Weights of a small GPT-style language model, trained from scratch on English Wikipedia: 6971 steps.
Each number is 128 + 32 x the weight over its row's rms, rounded and kept within 0 to 255. Layers, rows and columns count from 0. Numbers have three digits each. The size before them is the row's rms in percent of the matrix's.

# layer 5 MLP down, 64x256, rms 0.284, rows 0-63, columns 64-127
109:078171122152164181111117120047120154207085097101165113152103081145138118144119135165110173094119181146177166205132144153150140122128136138109136086060222114133099139105115147128191099107152166
107:127119145083138177177138155094125091180143127152170131087124140218159108096146158117137134131108190110137165086158111115030149118068140111084057165073073164110103153122149148124158154115114119
101:105109088123124146122141124090127116120119128135107125140172118076112112101118116184069096085150092128118141114089060156129171138133117054087152089124176121165096071099101142108180159076173095
099:159114153145083108128119122134107153074152074153094121156105100149157111146166098101137069119146139126115150114120123114078129126081076144076185149138150084106136149092115192140130162137133085
111:121120052156117114061105096211114156158089150138168142139114100151107096127140108180114179080129130118158159169170141204141076124165128172148110134171205076080147143148124122172147121088080138
096:143148182135118156125141221099095169167087092093106129065193155067142217131082146154104094136056142092133134064131121082146083081139127153080144158136132160098168166128094137098161122138117110
100:180096134143164116078185142125123161075067114093147060100138137119075136125153130117143131107102181107129115112098085126122097127125106101125054159095150140180156141122183142171103123133132131
103:171134067170197177141086175100204113131103123186097133155126145127154087129131094142104201056129162122138123129126184074138098166192100085112130169071098173133092208129127107125136140081125172
104:178133120141147135117103077166103119113087167108179175175151145144083085144106113163127111107112128201130141118109117100127111102108158126149082102191105145170148083186123092105071118080075138
093:138124105105157155133090170172117130116169141117098120106153120133058147081146138114080101139138052197124146095151172129115099121150128073107112068164128156138124103162164128178133075157144049
111:171126087162137115208146112143162103126117131090095156108132195130149147161142166135183154129148112160114117133146126177104143121125147141159102131144083132116157099125152141115164099080086194
100:076145096131154103129141210184145128109133106092091119141093113099134070094176137128113160084126146074131123157174099149118121177129106248101102186123123092075135079124177138143119104127103110
099:123142149144074081097141090109127091149125157089139147156109176169057122167138139169140109120156122129117085119091154129187127129131146113111194129134208137124177125119144099129095078161140185
100:201093135093128093093166122092080149109072159185126115118118102122130153095144143118141143096119144072135101109096073127143114121180148115109141121140097178141064109146073125153163130185158158
094:135164090196120152102097111073140125138161071114137146187128083115129134170178146203128174197157124109179074165103115149126153143168154111117157108138124143027130136131117126095180168125127168
110:114125110100109175163147110090192169169122156085157157105091142090152153065123170126126136040149117185156151187187103141134160081083137129156173101160152121150092151112092190111078086114088097
092:158090196079126143141117098105154144118128091202103125120085165165083157092158133112126179152143160125121155117134176139063134198171169123125127141108114103146107173119100120189160106101149166
102:142153075203132133143102148156143117128154133199153102126142154074131116172157135075118161076099079140086151141128140144145139147159052132126165145109105085156162098117170106107158176137121183
104:126135158118136113172087167132110091109148132156159126123126119172142119183092151095158109185151182145148102116128098148145077098134084128108140089127062101124163087149105121124128126128109142
105:123118186043116109172128144184159135095104130138100094156101124122126091146173077076122065154165144127131067151124088099140086146164133119094151101138100098144105145147206092149125142180151103
105:048083094134160117189156181122128149120118149165165148093087175107112144188111140160121088090171164101109075091161158146142136128073132082129159132077123093122184137154137137137156105120098107
103:103125143061141124082087117147150103112137137100125158154140204115098154162060141170143128159087142118141124181155123144162184168145112134171129119088130127139085128118143134177080154173090157
099:072100145087164127174143068137145164119156093121061093172139210080067087115146123199151104173096077124174116086082192100166160112157140164115156102112111104098123132108089143132079110109138170
088:125162115136095136140106154089160130154114064143118122115116109125181111065141157121157130109110133111100118184171151139162168133115127158068114157132129110139155168076120117116127171127079126
103:139154168124119165128178147139118144153139233136146155113183071101131138110141111102099136100219119108085204119125190135126121133168132106141082131108142188121162108119129127113144118143144079
092:155137162116133093177113141119117127124119132138183081165158171070168085140166132090137126098128120108114082115133126142104117196132139174137117108091123119179133205193076111133129154111139114
095:145222176161112125144100150130073136178136133027148079176087159093143129114141097162138107149148100142103124133108098152144165130129156120128128057138097080161085128103168217141091102141156114
092:119145120123109147165155121137085135101138213161104084132112115077143139156207076119155163190131079080120111149132104108094166101077157122125079152115089108135122137067059160118132058107108108
094:128130105124094085166137150050092135133151098125166096108087122059133080061078076145164115164144094151172106149127106105176155170080137122099159102179112153111177070146064118127166090101172091
104:131134135156080143087155158115126139089110121208142137157135088138119191173095178143150168104145103125122156135133146146145138139126140108172114156137179140109104089121143134120142129107087125
095:084124150104148166136143169147090138094140153080079142100113085119137171125030117124147132128108141187159137124131148136100128129036086159191096117175089134140155140200118108102108139149093112
098:124188057124130156149082090106175114159144146191155129169132151164116155145191129095162127191124141183129095132090139100170093150163158138145156147108092142110138119139092164116141154082159173
100:058161106126119144107107157112183121127120098117107139128173089096164105066153157158149136123155035104113170133140140123095072089186131103139104197085146097132097147080116181139121125167114085
095:158112237146116121108115083104198156176134090127103137076101125105089113140090072136133138150100098105150124172158077103102081137150239087124137179128101049125101155089069093118102155161151152
098:195123158083042205154172118122126114134131110150100184100154071190140079110139121158171115142063147114107087137154074134100154160112100103186123120109081164131119108126160108092145155128174159
097:104079124112138096118123150158110106100156059142103142201161123106141110194134135109101101107173182151168111101053093158179148105166100171159183071152130112127160109090098140127173185096133152
101:088085140187113117076129092098097139102108125070065129164110188124115095152159058108103161185090061151142093113106135116102180233156092112111120123121176067094136103208138138160100160148105182
101:107104098121100098163111070160220137115138128085169103105142116111146180082105074113142084123166087121060173166140162126088134136100115089128062085113135098155111095095132139120107131065154113
101:169163124122122118092170089181143108158115157136154157175093159125178126055122106089153105187133114137062093133153169143183112059131127173137133144157092112122118190086139168144139109134169136
096:096125127128123133099085144088142120127118130092105160117180107125144146150147135163121124149152162081061099152194132106135140084175110121143138053146123187144139153137137100074121127115161141
092:102036130099139120069143083139121116172143162115170116065144085147145124096068155150143088138115132133107165162167157111111111097141169148123168132140158110143140169129129104132129213088178200
101:141109079144109159114084112168134108124172130141087137105200116173070128152099119105092125122149146128176092117080107098156191136151108131149103100152114129127163192087174126114067122166069147
097:198100092121104091155180058128119094074174145172137138074095102112103123128103118121131100125137188181118219114101095078089123161126067161106147073136127133164154114179158095144123128149085057
097:075130153175116161095112186088135126136095110104090152110126203102113095126150098162111079188155096125144108128168145087103093116111118147125132136046176131107138129136101138098136104120171142
106:133135152136181087152181173085092082154104116082137169117063141175164088173146121174131176083093154124169181111139112047107084069178171126136133127161149180116133071160109148178105088191167059
097:130131133216123080113146143144100098149133179091126057107057123178095120151178120096147168097152097084103112215128108177120152153145112135108072202117096157138101086150153147089128135143101096
105:140185161176169094161133105170118175110123087093171123090129073186135108151162122077101160160168065149119119138180156095184160186087175109095106126099169159133075092118158138118109118151174107
105:087163116123158129177119058072158128091176121111165131179156138106128165165105129097139084165153105179114120154102110147158104076095137118146150143095089158121116111077150134143140115131137105
097:154105085124130171136128099145050073042121165118152152078129189067130148178102120077083158143114186139102157097118146142169115082032146166100164167096065126149155152148133103071109122143119108
100:132078156147207140121099121134111147117162128105115159201128106151205119147082137104166163174118104119162125123172185167085131095149115161120092147137157186127204147165166144118160139123041152
098:174091088079107074073087113121108136113174080120109154120107102131111156137076061183109117132092123135161124105159117135101123083095129097126172126164181097112137148148080112109149161140084122
109:079160137086164129121133202167133133109090131137155120163193144119101115057112169101186090184135096127168115030112145139111088155103136123093131122135168133166117137119122122107164135102136047
101:112075090066131134134126076164102161152154142166104119063137104140113177079100166081105145164103133074117146115087154133148124159122109174133146123173140102178101155107138040118128114128184121
094:121156134114086109099057099118081095113120152194097127074141193135075137138091150209101125147125069170132067153148160072144202140147058119175197121159086115125164128138130131103125123101103119
102:113127074048150151066138096137113138135117132105152111126107134151145108140124092041115090168126144149100155059129169114137201157129130080107109156166151109109148114153159136149157088127154121
095:149141208125108103122116111173112104121109117098128140082143125145132096094127121113080144146123122102118093156059123150129130089065135142145097191139136150070137100118137139130145179111094086
099:130090156133079143145222164155168094135193093131122121132089182162156140084176125136090153121158165135166158182121180172118143140070137088127111118093116118097083073158139136107084142156153124
102:123108141116187149144108139125112085143095173192183120166150123072138124078133167130121152141132118128129139132083108125120127119136044161099118045166121134153132094142107058165123222165114103
088:119153121106103116215166168139103166182189147135099154150090131149170142162112110124143137133083126105187129031093108119090103144116060108161136095113152143133105061134124116167111071131121131
095:148134167172156105179125181115129111134146118117136163104155165183152073153149099095090109102129121125145089134094085129091119150105208229144142148173091148154128132161097153106146119112145175
102:122144116122146083098111143167166147088067158184088150164145087149155157134126158118125125036098148117055129087115098140155084116134090140144137143144086184116156210144119071105153147147133148
103:081105107160114140112141044167133154190092133070113096140114006130143157136103167101119113096101173133154159130139162182111160069102170101138061126101151150142089170083112104171065149104147129
105:152136138185108078032144127067117144166125112158145067112133067092102156109134174098130073061089171112110139107130101098150114084185130131150158161126115128100110092123178071145114074167161175
102:159164161067089102115097101128150146084167098124106148174168097133155161115118176129155128114107114114130160147100102139137108166142200083188121163136164148109094127108133191185065086108143108